From a checkpoint of a small transformer trained on Wikipedia: rotary positions.
Each number is 128 + 32 x the weight over its row's rms, rounded and kept within 0 to 255. Layers, rows and columns count from 0. The size above them is the row's rms in percent of the matrix's.

# layer 4 MLP down (transposed), 704x256, rms 0.0803, rows 543-560, columns 128-255
size [100  92  96  97  96 110 114 103 105 103  99 100 100  90  96  97  93  93]
[[131 148 129 147 183 165 147 153  77 112 145 105  93 118 131 113 132 170 174  97  42  82 129  99 149 109  79 109  95 160 110 169 168 165 138 118 111 157  76 158 111  97 187 139 141 136 165 111 121  67 152 138 188 188 123 119  99 166 143  99 132 130 119 114 172  63 161 116 130 177 107  59  90 155 155 147 136 106 123 130 139  92 137 168 138 101 117 138  78 125 163  85 126 170 167 115 110 163  88 139 137 154 122 128 127  67 159  90 100  98 125 101 166 145 112 125 171 129 106  97 167 149 104 144  93  67  89 136]
 [143 161 192  81 174  96  99 140 126 155 126 107 152 117 136 154 110 148 224  98 131 149 178 119 201 115 150  78 139 148 127 109 163 122 113  77 135 112 113  98 143 117 154 110 138  96 107 145  77  79  49 128 152 143 137 169 122 114 111 139 145 119 109 156 155  97  94 181 151 168 115 114 170 118  99 138 138  96  91 100 157  97  87 122 146 128 144 141 153 158 169 109 131 122 124  80 167 152 133 126 144 160 144 139  90 117 126 114  98 159 156 195 139 159  89  74 155 105 141 127 143 187 168 111 136 166 175 139]
 [150 129 204  97 126 125 152 149 118 136 125 117 128  63 132 136 150  99  78  81 127  69 116  87 147 184 128 123 125  84 130 152  97 102 114  99 177 108 128 122 154 142  93 122 134 140 145 104 138  89 123 119 177  92 135  85 181 150 141  93 120 115 162 102  82 139 106 103  56  66 123 155 113  98 127 113  68 111 125 133 121 189 136 143 135 123 208  60  45 134 102 123 131 127 123 138  98 173 117 148 172 160  81 130 135  96 118  89 185 138 110 165 134 149 109 163  59 157 138 130 143 117 124 169 178 134 167 126]
 [131 135  98 108  82  87 137 174 139  41 149 168  90 116 168 141 148  97 151 194 101  98 121 134 151 131 141 143 151 144 198 132 134 104 178 150 186 180 171 150 127 156 156 123  59 122 114 141 162 118 176 108 100 142 162 156  92 146 133 161 109 145 137 167 171  98 131 114 147 167 150 152 139  86 183  80 111 144 167 114 133  96 112 133 182  89 112 146 132  88 161 143  84  54  82 128 104 127 155 121 142 111 114  63 100 173 159 134 154 155 130 134 127 116 111 129 151 126 101 136 162 138 107 140 115 112 119  81]
 [109 118 202 111  90 125 138 130 110 175 142 171 145 149 174  93 187 107 124 167 179  95  85  91 119 100 135 149 163 106 152 101 105  81 145 198 142 107  45 128 192 205 113 112 147  51 126 161 108 125  99 153 149  97 180 121 109 108 109 112  90 144 141 138 173  97 135 130 119 123 138  75 130 139  88  97 147 108 111 106  22 150 182  88 128 181 168 110  91 166 147 137 159 118 123 139 118 114 150  71 126 126 153 141 114 190 145 187 148 117 139 117 151 141 153 210 128 114 147 111  76 116  89 120 133 109 164  71]
 [133 147  97 146 142 135 139 114 143 199 167 123 130 139 144 150 102 221 112 145 120 171  66 154 222 128 115  87 168 187 129  67 104  81  98  29 183 188 104  75 103 180 118 159  80 132 114 154 101 127 121 128 136 187 131 104 178 153  99 121  99 160 118 166 117 124 125 141 125 103 118 122 138 120 156 131 152 251 138 139 169  83  89 155 122 111  97 132  70 185 128 131 146 127 174 116 152 134 107 172 122 132  79 161 120 132 155  87 126 123 116 101 159  91 145  64 101  68 117 124 136 135 160 147 107 158 113 138]
 [ 23 111 186 105  80 132 187 134 128 116 128 169  94 209 117 148 146 150 124  93 132 122 144 164 123 125 117  97 135 160 105 144 155  79 129  79  89  85 147 130 141 129  78 108 121  53 107  98 109 115 130 147 112 140  94 182 149 117 134  82 143  95 100 147 152 155 160 153 137 172 126 187 173  92 117 114  64 132 145 159  41 110 127 162 163 124 112 102 127 124  76 117 135  81 133 146  85 123 122 110 121 140 122 131 161  98  62 168 121 104 121 131 162 171 180 165 147 159 127 149 146  98 159 101 134 161 114 165]
 [111 106 171 159 148 131 109 127 111 107 156  92 118 194 142 113 138  93 156 143 167 164 119 131  72 101 125 178 164 201 126 181  69 175 130 198 172 160 149 147 145 188 137 120 133  98 167  85 128 126 120 133 181 135 160  73 135 136 127 146 128  92 142 133  68 101 173 175 110 158 160 166 142 162 113  94 151  61 127 118 123  82 112  97 114 105 162 149 118 103 145 151 159  83 140 157 151 131 163 114 156 124 175 143  78  95 156 128  72 208 146  84 135 154 101 144 159 120 154 121 164 112 131 166 122 104 116 108]
 [ 97 103  61 123 174 105 139 105 182 165 102 135 192  98 160 111 155 159  81 124  98  74 106 187 154 156 131 161 130 140 145  71 182 160 161 181 200  77 129  90 164 114 145 176 146 178  95 118 115 184  87 156 158  91 132 137 111 137 148 157 114 162  79 126 151 181 107 118 193 101  82  87 128 162 132 123  57  96 132 142 108 160  84 116 145  87 165 173 144  85 123 122 135  92 148 177 157 194 161 170 160  56 164 118 116  99 116 105  96 163  94 123 126 122  93 125  99 141 143 164 129 104  88 136 113 112 161 133]
 [114 140  92 192 132 139  79 128  97 171 103  90 118 134 115 149 108 162 104 100 165 108  80 100 109  86 101 137 138  80 166 120 119 110 105 112  91 141 192  60 120 115  81 127 161  99 114 112 124 110 103 125 159 125 109 151 162 116 113 150 107 122 136  59 209 122 146  63 140 161 139 149 215 102 125  86 115 179 119 103 157 130 125 122  90 138 159  68 111 108 155 114 120 116 154 165 127 115 168 133 153  93 114 121  83 121 174  68 143 111 163  70 138 133 125 106 120  63  89 141 160 170 169 177 106 168 124  62]
 [159 128 117  95 109 105 106 105  74 176 122 178 121  85 148 179 188 174 123  81  91 112 150 164  85 147 156 105 154 150 142 116  52 134 114 115  87 139 126 165 132 176 187 125 135 143 130 165 107  84 163 114 137 129 169 171 117 156 199 130 132 108  89 123 180 119 122 106 170 107 158 151 124  65 124  20 131 112 174 144 153 146 113 117 164 176 113 163 138 114  58 127 118 133 140  68 135 101 189  89 175  82 168 173 179 147 157  96 127  93 160 103  98 100 173  99 181  98 129 147 138  73 108 144 178 178 120 153]
 [134 115  65 162 140 159 150 167 156 200  98 132 128 151 188 116 112 128 121 118 148 121 153 145 166 142 190 155 171 153 149  59 134 108 131 130 155 141 145 153 135 166 155  53 126 172 173 162 149 127 128 121 134 145 131 145  96 113 128 185 110  90 133 140 166 188  71 138 156 115 143 169 131  95 188 114  77 156 133  92 125  85 102 159 138 131  77  73 156 223 141 192 166 132  96 137 173 108  94 167 139 139 142 159 154 127 123 112 181 155 119 104 146 200 133 179 166  99 128  93 171  88  94 102 137 120 122 120]
 [ 70 140 122  78 105 155 104 150  82 148 119 163 141 158 149 130 175 121 123 188 134 107  73  84  78  95 133 176 124 156 177 149  93  74  90  69 176 110  90 142 126 101 177 119 119 144 155 144 145  60  86 106 114  95 132  99 189 114  77 110 103  80 148 106 158 164 156 112 139 114 108 101 139 167 188 110 103 138 195 171 144 121 124  64 123 135 129  97  99 155 143  89 131 155 122  93  58 137 157  60 146 142 131 163 129 102 130 143 154 111 135  81 136 160 163 103 113 162 149 142  77 120 144 129 152  96  78 157]
 [108 155 140 156 123 195 132 112 178 131  77 145 115 102 142 147 161 163 186 139 132 140 164  98 103 130  91 108 105 131  71  65 168 101 128 118  72 146 138 161 150 120 149 153 137 210 188 219 153  61 145 129  74  94 150 121 127  92 165 152 139  85 147 182 139 141 135 182 118 123 159 113 135 149  74 130 218  58 137 139 125 101 124 105 106 144 170 126 130 136 106 120 130  45 109 106  98 191 144 147 210 160 114 173 135 156 119 141 110 164  95 156 165 158 141 107 102 114  99 114 105 139  80 170 133 142 122 107]
 [159 113 106 117 121 127 121 134  78  87 128 109 169 154 125 120  69  62 151 100 160 108  60 121  95  94 128 110 108 116 123 158 125 183 181 150 129  81 125 104  79 124 111 182  96 145 152  93 162 141 130 160 165 107 112 138 139 136  96 153 114 113 165  79 135 126  91 114  40 133 147 176 168 135  70 115 119 128 131 205  98  77 126 219 129 133 101 155 135  86 139 104 120 107 111 118 126 132  88 116 138 177 162 110 107  77 127 125 150 112  99 113 169 188 153 187 129 133 157  64 119 122 126  79 135  61 130 156]
 [117 149 126 166 101 199  86 132 121 154 148  91 113 117  93  96 146 177 125 120 139  71 118 150 125 154  56  93 147 129 126 113 122 180 109 109 147  82 167  74 139 186  69  69 127 112 123 129  85 100  99 105  91  90 187 137 140 114 138 119 175 103 181 162 123  99 101 161 163  68  57 117 148 142  83  48 191 126 154 143 160 132 117 152 149 126 112 153 100  97 205 144  96 148  74  83 123 115 109 132  89 180 149  89 132 134 109 113 137 113 151  88 172 142 117 131  46 115 148 160  74 120  99 110 120 127 221 134]
 [147  83  66 121  85  91 103  82  80 158 111 102 144 162  71 185 176 124  76 112 107 134 128 139 137 135  82 176 141 113 120 101 100 165 133  69 145 130  97  92 122 121  99 138 137 153 155 153 132 146  82 115 116 101 193 185 139 184  73 163 102 117 115 126 129 102 124 153 170 114 113 132  98 128 116  81 132 146 109 141 130  84  90 163 147  93 115 125 148  45 165 188 190 109 160 101 125 151 105 149  73  47 131 118 182 110 151  64 127 153  76 149 154  97 178 167 135 168 107 149 140 105 105 101 130  80 148 164]
 [ 97 128 110 126  33 122 113 101  94 119 163 148 139 161 145 157 141 112  82 124  99 128 113  94  98  91 125 112 142 175 140 140  64  97 156 107 132 125 144 119 158  81 157  68 168 164 136  88 123 114 179 104 148 145 138 132 117  95 124  85 155  71 143 153 161 107 113  97  77 198  99  84 181 102 224 108 136 160 165 148 122 104 114 110 183 134 120  74 129 163 132 116 146 139 152 104 109 156 147  93  79 158 113  94 201 202 120  64 118 157 144 106 146  91  96 110 144  88 134 137  82 150  95 127 116 137  95 128]]
# layer 4 MLP gate, 704x256, rms 0.0715, rows 544-561, columns 128-255
size [100 105  96 100  95 106  96  99  97  96 100 106 101 105  98  81  97 104]
[[143  55 137 113 136 117  83 189 133 135 160  43 111 118 126  68 175 136 122 101 174  81  94 179  66 171  97  68 115 102 109 153 126  96 144 108  87 126 156 119  82  61 141 107 162  86  80 125  79 115  57 167 188 134  85  93 185 122 144 154 165 116  85  70 107  72  77  85 118 132  98  89 122 101  94 120 113 214 153  76 122 111  67 105 133  99 162 139  88 171 149 136 111  86 110 112 195 126  94 120 130 127 130 114 176 125 125  94  74 169 103 113 159 134 140 114 120 139 126 181 132 124 168 142 139 140 118 152]
 [104  67  89 139 102 153 143  71 150 145 107  93 142  77 105 150 142  80 136 147 148 114 134 150 115 124 105 117 131 140 147 173 100  36  86 178 138 167 141 140 152 166 130 141 128 149  82 137  87 159 134 134 121 204 187 184 112 168 127  74 160 174 139  73 154 120 126 138 168 187 119 143  91 216 173 123 144 146  94  90 123  82 154  34 168 107 106 159 180  79 137 162 137 139  99 120  77 103 115  82 103  67 185 116 193 168 195 138 149 113 137 128 144  97 151 109 175 146 109  80 141  76  85 143 165 113 149 115]
 [166 113 144 142 157 171 176 164 119 110  93 123 123 102 120 148 167 131 119 107 190 121 106 162 172 129 143 146 115 120 114 106  84 157 147 143 159 123  79  58 144 108 163 170 101 190 102  97 111 139 151 115 117 201 134 126 126 142 169 151  87 127  89  61 141 158 126  88 190  78 132  98 157 140 110 118 150 145 207 178 136  66 120  97 164 139 167 115 118  69 126 158 102 146 135 117 129 168 103 118 179 131 107 126  93  76 181 143 170 144 167 130 185 143 123 126  78 165 106  89 131 159 168 133 122 168  64 107]
 [112 122 187  85  66  92 131 140 127 124 106 134 188 104  96 170 182 129 129  91 156  97 115 142 130 117 106  84 126 139 141 109 134 118 188 161 112 150 153 166 161 111 109 140  79 129 155 119 174 105 120  96 151 153 154 134  96 168 146 166 112 161 142 123 106 162  74 152 112 135 140  79 164 173 103  75 165 152  72 109  93  95 114  24 144  81  79  95 134 147  88 127 109  84 152  79 108  97 183 124 113  68 106 117 137 144 125 139  93 159 110 113 133 145 131 140  87 150 123 136 156 199  73 119 156 187 182  94]
 [172 169  97 177 111 163 103 166 138  76  96  63 164 116 111  96 144 150 148  80  84 133 144 144 140 105 122 123  90 119 174 136 140 174 149 131 134  95 185 125  81 118 177 102 129 119  81 109  95 191 147  43 132 109 146 105 199 117 140 136 156 150  95 176 183 136  93 107 134 102  98 106 121 162 142 135 145 114 130 120 137 142 160  95  80 116 120 116  97 191 162 147 100  90 151 129 140  96 124 171 142 139 126 132 127 121  98 147 185 150 176 132 160  98  95 122 173  83  97 223  53 135 180 131 113 173  93 147]
 [146 134 125 143  78 162 119 101 112 150 170 154  95 140 163 144 155  99 171 113 137 146 124  97 150 157 145 130 136 128 115 109 143 163 126 110 142 137 149 146 137 145 116 120  93 122 160 136  49 157 104 105 105 117 115 168 123 143  66 154 166 136 153 187 121 155  93 142 166 155 124  38  82 166 154 135 160 137 162 129 162  95 172 150  84 172 131  82 145 106 150 170 115 155 128 143 119 146 149 108 106 125 119 163 117 109 140 143 133 103 247 113 133  80 163 160 149 147 137  78 135 137  84 140  89 151 161 143]
 [145  85  78 126  62 125 126 140 137 105 132 137 140 162 126 118 194  80 165  75 135 122 103 144 115  82  92 116  92  99 140 114 147 155 161  79 123 131 118 129  76 156 219 117 188 162 122 204 115  97 101  88 126  84 185 130 170 149 121 146 127 107 127 143 116 156 134 133 171 105 115  64 113 155 154  95  84 116 153 136 148 104 130 101 157 102 108  63 159 162  76 179 117 105 178 146 155 112  56 105 101  99 149  75  83  89  95 118  92 125 148  98 152 124 162 116 172 156 157  59  83 152 122 137 124 112 157  75]
 [148 128  75 127 102 139 154  82 164  57 135 135 154 182 130 111 135  83 110 103 137  94 172 187 133 200 102 172 129 174 137 103 138 134 103 115 109 134 160 135  66  69 137 135 162 140  81 109 119 114 109 120  79 118 166  91 140 146 169 100 120 104 104 123 157 123 133 143 162 140 127  69 127 148 185 110  88  91 141 140  83 141 125 136 181 134 134 120  74 146 115 163 153 161  63 118 145 113 137 123 114 104 129 113 131 214 116 136 107 176 179 182 151  97 126 141 192 141 183 128  77 120 101 163 125 125 193 145]
 [ 82 106 129 129 126 123 147 128 155  92 194 140 168 148 115  72  68 167 130 154  50 141 146  84 115 209 130 133 102 149 105 147 135 125  79 156 220 132  78  80 131 149 130 142  79 140 106  96 128 109 174 153 139 114 122 109  77 160  94  92 187 104  97 146  93 115  85 110 128 121 115 108 138  98 181 131 123 121 154 134 119 105 125 112 162  87 120  93  94 124 142 175 121 153  49 112  82 148  95  98 108  68 122  97 121  77  89 141  86 194 116 166 189 180 166 177 108 133 213  87 130  98 173  83 175  59  47 167]
 [177 135 127 158  85  91  95  65 197 172  84 126 131 135 174 157 128 199 104 151 112 142 116  80 188 125  89 142 163 137 170  97 148 123  92  90 182 166 125 144  77 144 194 114 117  59 131 135  81 129 209 143  91 196 120 145 146 112 168  83 123  88 106 143 135  84 109  92 194  97 129 123 184  89 128 145 131  86 168 109 114 119 195  96 128 115 141  99 111 159 106 151 126  86  89 105  92 163 135 130 132 108 176 154 138 139 123 133 124  91 153 107 146 118 164 138 155 123  98 157 107 142  75 136  94 145 183 201]
 [ 73 106 127  90 114  69 118  38 168 145 108 101 110 132 128 116 124  75 133 112  42 112 102  86  98  95 115 125 132 100 101 157 108 101 121 120 107 124  73 171 109 152 125 126 172 136 119 130 156  80 116 196 146 149  83 192 171 139  73 140  77 132  92 157 164 100 131 118 109 141 176  97 111 133  94 102 113  88 123 145 129 101 131 142 129 136 126 144 121 159 137 110 139  87 152 122 136 170 175  65 105 171 119 133 217 147 138 115 132 153 155 141 158 178 135 148 178 171 150  98 107  97 115 136 116  88  88 118]
 [133 124 167 113 135 149 142  70 176  74  34 118 104 151 101  67 114 153 112 148 133  78 135 200 119 144 143  75 123 135  89 175 120 181 125 137 137 137 168 142  70  74  99 144 121 113 126 128 177 120 119 120 142 157 114 147  79 121 194 130  98 179 116 124  91 109  82 113 133 107 140 107  87 114  93 114  94 167 120  83 132 110  66 186 130  78 135 180 159  88 108 122  87  78 155 134 113  79  88  78  55 154 139 115 170 126 157 125  89 128 105 181 176 135  98 135 139 147  88 164 140  85 150 126  86 114 131 102]
 [152  73  92 188 119 174 132 108 135 113 106 120  93 158  86 116  90  75  89 115 113 122 162 185 135 126 123  89  90 176 192 138 128  82 111 172 144 119 132 114  79 128 148 111 134 107 154 172  69 124 163 161  94 123 182 142 109 174 147 125 133  17 115 137 128 125 124 102 150 163  89 119 193 144 173  95 167  73 107 151 146 121 164 176 113 142 155  96 111  92 102 198 129  91  97 159 115  97  99 135 147 120 178 120 177 139 167  80 200 116 120 120 151 159 128 113 175 135 208 182 114 110 163 154 105 120 130 115]
 [125 103  59 132 101  76  68 129  68 113 137 118 115 141 113  76  63 198 136 101  64 117  72 129 158 135 164 158 138 139 132 175 144 138 111 121 124 117 113 161 122 162 161  93 121 144 167 154 123 151  98 127 155 135 121 106  70 192  90 116 152 181 122 158 150 154 132 106  99 211 145 134 125 193 163 115 111 136 138 144 147 100 165  86 155 119 106  71 135  69 146 151  94 132 114 129 129 134  93 104 145 155 126 122 172  84 105 145 222 160  90 100 181 131 151 174 137 148 180  66 128 128 116 151 156 104 125 118]
 [109 149 132 106 132 156 131 171 105 112 113 172 135 192 161 100 142 113 135  70 101 137  94 149 132 109 157  91 163 162 119 120 141 134 134 109  52 140 119 118 155 124 134 133 105 114  78 118 130 132 100  91  89 127 100 147 172 133  98 200 139 135 107  68 180 123  65  64 119 105 173 113 105 179 209 127 124 111  92  71 136 152  82 138 128 177 113 139  87 118 110 129  57 161 146 154  86 152 144 152 129 110 127 146  73 174 124 136 118 159 123 149  99 140 136 110 121 118 140  98 103 128 106 174 135 146 112 106]
 [114 152 147  93 104 120 146 123 168 145 176 106 136 159 163 129  78 117  65 145  98 122 129 102 160  85 103 177 137 130 106 174 149 139 144 126  97 189 125  96 166 111 177 139 166 109 103 138 129 127 114 105 106 144 120 109 144 174 154  89 202 176 108 164 124 164 156 142 147  99 154 105 108 104 145 127 136 180 123 102 142 109 131  76 178 142  74 123 152 160 174 134 107 130  69 106 179 108 126 147  74 147  86  87 119  88  39 153  95 106 150  90 107 140 158 154 119  87 154 150 110 132  90  88  58 126 175  92]
 [164 132 138 129  86  65  79 116 140 121 136 183 133 143 139 166 102 170 245 140  96  79 102  77 101 207 100  85 131 176  94 123 125 117 171 140 123 134 116  95 128 193 155  75 126 157  96 154 106  85 191 134 138 134  80 122 150 113 168 169 146 103 130 185  91 119 129  74  98 127  68 179 114  68 162 108 113  88 138 106  43 135 173 106 130 100 168 125 138  98 115 135 177 166  86 130  97 166 191 167  83 127 145 120 152  73 158 116 146 140 114 142 136 116 105 117 154 118 101  58 150  72 142 120 150 141 126 159]
 [ 46 130 158 114 142  78 109 104 132 135 143 114 150 115  80 207 133 118 204 149 145 149 104  96  96 123 124  82 194 130 129  98 121 139 113 154  96  88 111 119 134 168 156 124 102 103 145 137 123  76 158 111 187 135 115 161 122 143 217 160 154 139 124 155 108  91 116 125 137 168  73 124 126 152 138 104 140 174 130  71 157 120 102 124 131 170 120 146 166 154 129 110 129 134 155  95 105 182 154 110 106 173 149 140 179 124 119 108  99 141 157 137 115 124 187 191 187 109 129  89  48 151 190 109 150 170 146 109]]
# layer 4 MLP up, 704x256, rms 0.0716, rows 544-561, columns 128-255
size [ 99  95  97 105  99 102  96 102  98  97  95 104 101 103  93  82 102 110]
[[113 147 166  92 158  73 160 131  90 194 136  32 123 107 175 157 142 143 134  90 124 109 139 182  63 136 150  73 133 143  89 159 119 102 153 103 157 186 154 156  97 118 110 129 156 117  86 127  86 116  30 107 126 148 130 148 117 138 102  72 118 134  83 147 145  99 115 171 122  99 141  89 133 109 102 145 183 146 125  69  97  63 140 111 121 129 185 108 124  80 112 133 133  84  90 133 111 138  75 150 147 111  90 114 138  68 142  97 119 163 141 114 198 103 105 104 144  83 114 166 184 209 207  92 128 148 122 164]
 [126 142  94 109 171 131 116 121 170  82 141 175  92  86  88 148 107 123  92  94  88 105  92  85  89  82 114 117 130 107 202 161 119 157 125 145 153 161 103 108 122 138 155 133 117 147 118 119 146 164 137 136 143 156 116 129 100 128  97 164  97 107 180 110 104 147 120 168  38 136 161 130 100 128 175 159 173 131 169  75  74 158  73 106  98 210 130  79 109 150 117 166 160 126 181 141 121 155 144 168 173 170 142 160  78  76 140 101 190  81 118 128 183  60 175  86 167 147 118  58 112 137 195 130 118 166 151 130]
 [ 77 146 143 140 104 154 146 158 150 126  99 158  51 194 117 167 179 117 158 122  99 157  99  97 119 168 112 226 165  65 115  68 164 137 157 164 162 120 162 128 105 100  92 165 150 174 137 128 134  93 146 140 141 143  50 132  94 120 105 180 124 116 152 149 125 130 154 132  87 121 181 107  98 137 131 118 103 115 172 111 129 165 151  74 120 130 146 116 102  80 120 177 150 162 200 149 139  76 113 169 118 170 144 113  75  28  85 148  81 159 166 148  91 170 174 148 167 188 108  81 134 139 122 107 135 155 124  78]
 [ 81 109 147 177 110 141 160 136 137 182 135 130 121  43 152 204 177  78  74 118 119 137 110 166 101 119 108 140 156 155 149 160  82 148 152 110 172 130 134 104  66 149 110 126 138 114 143 123 172 109  97 131 140 103 177 144  79 150 164 100 148 181 168 115 123 161 138 212 156 115 122  93 136 127 164 165 117 112 104 140 139 168 132 152 125  67 159 112 137 115 173 148 122  63 128 100  84 127 153 125 139 130 153 129 117 114 119 128 119 116  96 130 159 193  91  95 118 153 124 137 105 140 160 143 106 142 113 135]
 [129 192 188 106 139 113 101 115 133 159  77  96 140 142 100 138 122 150 176 107 154 147 138 127  80 116 152 106  97  65 168 144 150 146 101  94 102 142 108 134 174 116 138  95 158 155  94 149 106 171  98  46  58 113 127 161 165 170 164 118 149 118  92  83 122 134  84  73 121 153  83 117 158 150 148 129 135 157  89 134 166 164 162 119 103  59 124 189 175 107 158 110 113 147 141 184  40 127 168  93  84 159 151 154 136 132 125 123 187 112 168 153  84 153 156 131 186 175 135  95 121 152  85 102 123 175 123 116]
 [164  93 166 168 138 108 199 108 173  88 173 141 165 133  85  70 129 165 163 151 124  90 155 136 137  55 100 162 138 108 152 124 124 117 157  98  33 130 160 167 125 113 153 128 141  95  95 151 221 133 106 104 135 119 107 138 122 154 123 133 205 171 116 135 133  99 147 101 106 136  96 113 121 127 108 178 146 138  90 143  83  98  70 105 157 127 105 129 176 112 102 106 131 123 164  95 115  76  88 114  58 147 161 126 133 147 182 147 120 173 126 161 148 180 128  57 103 148 156 145 138 136 185 133 170 167 106  93]
 [165 127 109 195 113 151 125  95 141 157  63 123 109 104 113  69 112 126 102 149 105 120 116 114 172 128 128 140 113 162 102 164 109 156 137 168 125 191 152  91 126 147 150 135 122 135  77  81 177  67 126 178 108 121 126 116 120 102 110  88 108 112 103 148 133 150 109  56 149 111 182 186 129 136 104  95 148 113 125 104 159 139 160 131 165 120 134  47 104 167 137 129 117 204 165  71 134 129 155 160  60 140 156  83 139  72 137 112 160 122 140 157 119 134 129 112  76 142  82 111 184 116 157  74 108 161  95  85]
 [ 95  90  53 137 130 118 140 104 160  53 114 122 134 178 164 156 160 101 107 145 130  63 115 164 131 180  58  98  71 150 114  79 131 106 116  95 102 103 169 100 118  78 117 126 164 160  80  78 131 122 164 126 126 137 155  98 125 144 172 179 101 166  94 134 114 179  56 108 115 161  98  76  81 141 150 100 101  74 125 121  99 182 123 106 139 140  83 156 120 120 152 159  72 142 186 171 176  73 143 128 119 128 133 136 128 153 130 130 101 178 114 178 182 131  86 120 161 125 153 100 119 166  22 148 170  98 121 149]
 [173 113 120  66 111  93 131 125 154 166  83 178  59 131 174 208 100  92 129 131 136 113 139 115 133  66 156 164 119 156 187 131 130 151  86 113  55  88 125 157 136 135 136 135 199 131 125 126 100 156  83 133 127 117 175 142 159 106 134 154 191  87 119 150 155  92 145 136 191 126 119 142 138 132 116 133 155 214  77 128  98 131 163 145 114 112 182 163 158  95 109 123  76 105 148  79 143 127 157 166 112  79 113 108  56 138 120 148 171  99 110 131  82  97 147  94 170 147  78 127 153 169  73 222 127 107 156  89]
 [169 134 148 144 174 180 145 175 136 109 165 183 206  67 138  51  74 117 202  94  75 141  82 153 116 143 153 145 101  96 116 125 150  73 126 124 139  62 136 136 147 181 184 121 146 128 108 119 161 144  94 117  94 134 102 135 114 100 135 160 111 154 146 131 104 103 154 168 128 102 139 114 147 171 127 136 170 111 137 136 163 113 129 147 126 144 118 136 113 188 155 127 107 135 218 122 187 127 145 119 145 183 101 105 111 120 128 133 162 142 150  95 151  81  66 124 136 135 165  67 122 106  89  88 131 161 122 144]
 [106 140  92 151 149 125 158 138 105 117 132  30  97 130  85 110 109  98 132 106  72 150 124 118 121 110 131 128 117 116 136 153 125 138  89 101 123  82 126 144 167 118 118 122 139 130  95 167 136  66 147 133 135 126 158 144 162 158  83 186 114 139 100 110 136  89 144 168 113 123 119 103 119 133  93 150 132 119 119 161 177 125  54 120 149 137 145 159 125  92 122  97 157 155 128 101 172 206 130 111  94 146 180 116 174 136 190 147 134 182 116 160 169 112 166 200 148 133 141 142 120 129 131 125 177 111 102 156]
 [155 163  67  92  73 122 136 193 147 139 138  81 162  95 150 150 128 120 162 107 140 165 116 103 146 136  95 128 153 152 162 110 154 125 136  92 127 149 133 119 171 197 163 143 158 188 157 112 114 179 133 184 109 114 144 121 125 128  52 103 183  84  69 129 129 146 141 113 125 133  99 122 185 104 129  50 163  64 178 114 169 165 171  44 135 172 101  75 171 139 113 103 128 136 125 156 122 167 128  90 151 133 143  88  80 128  80 128 169  68 145  80 114 170 139 173 114 160 160  91 117 171 125 116 136 162 136 109]
 [159  61  89  99 120 169 141 181 132 150 110 106 143 139 149 142 158  64 147 127  93  91 135 147 123 136 108 106  88 147  92  85 116 168 120 157 117 136 164 155  99 123 125 178 131 140 181 199 109 170 111 129 130 117 186 200  71  80 165 140 127  78 128 120  97 134  97 148 168 128 118  71 174 165  97 149 161  81  72 120 109 173 132  88 111 106 154 151 138 127  76 122 168 119  85 126 161 157  62 119 182 100 151 140 175  90 149 105 110 127 171  99 110 153 160  81 110 108 143 204 164 107 124 137 146 137 101 136]
 [120 157 145 131  56 110  88  94 144 118 111 106  59 167 126  82 131 168 115 109 166 109  45 118 127  94 118  96 127 122  64  66  78 144  94 104 148 134  52 118 101 130 127 125  89 135 115  86 104 120 156 122 143 139 107 165  93 134 115 129  71 162  76  82 113 121  99 140 108 117 115 115 173  77 137  80 130 112 125 130 167 109 138 175 121  91 105 130 106 137 121  94  70 102  73 121 109 107 154 165 136 217 168 111 134  97 133 135 154 108 129 146 149 137 192 148 110  92  82 135 161 102 157 186 116 149 146 104]
 [191 121 177 147 140 129 111 157 138 142 141  80 185  72 151 129 124 161  92 188 151 206 113 134 174 126 164 168  96  94 114 132 153 164 170 195  89 164 120 145 130 125 165 144 135 150 143 133 127 164 158 126 136  62 157  86  93 140 146  87 142 122 176 156 124 153 155 139 128 139 105  91 127 110 106  81 148 109 108 149 138 176  83 105 111 206 101 111 102  97 118 149 160 135  75 146  95 138  98 135 148  76  89 135 110 167 144  98 144  73 151 161 103  95 115 147  66 146 188 142 117  75 121 124 130 123 166 125]
 [135 113 109 141 133 129  44 150 147 151 111 159 110 120 156 151 137 119 203 121 160 167 103 133 143 105  93 190 130  99 140 106 161 126 126 145 120  86 107 155 138 133 142  99 107 156 131 160 152 189  67 138 144  93 129 132 115 148 133 133 102 157 154 148 104 140 159 129  68 150 119 140  93 113 107  77 136 162 137 153  86 105 126 151 104 125 179 119 113 149  72 110 155 135 229 115 132 124 128 144 182 134 160 121 119 155 182 111 165  79 189 152 120 121 150  95 164 173  78 119 103  53 139 118 188 130  59 103]
 [ 95 127  98 125 163  48 169 167  32 150  60  93 166  86 136  65 156 133 106 152 137  86 153 162  91 105 138 140 122 136 123 124 124 114 155 173 135 117  98 174 160 122 110  98 110 106 142  83 136 162  61  72 137  85 142 107 118  97 100  85 162 108 121  99 146 114 106 124 111 151 118 139 159  62 130  90 139 176  75 131 197  98 128 129  54 102 172  79 115 143 161 153 114 171 191 160 132 130 151 116 154  91 115 124 117 119  93  76 178 122 103 145 211  83 170 150 163 163 155 113 155 134 186 110 100 146 132 104]
 [ 78 120 153 121  68 155 199 169 106 122  98 153  89 146 144 113 101  88 152 142 135  64 148 176 122 158  78 164 140 148 110 124 140 133 171 148 154 133 114  61 174 117  55 118 175 165 164  46 134 130  82 118 135 155 129 133 119  98  52 150  97  65 140 154 103 127  75 116 146  34 192 108 184 122 122 202 163 132 126  76  73  87 145 153 167 121 144 126  97 130 162 104 128 140 127 113 156  96 172 134 125  72 165 130 125 228 114  84  95 156 139 119 123 108 166  93 134 147 101 116 150 174 132 141 126 110 125 120]]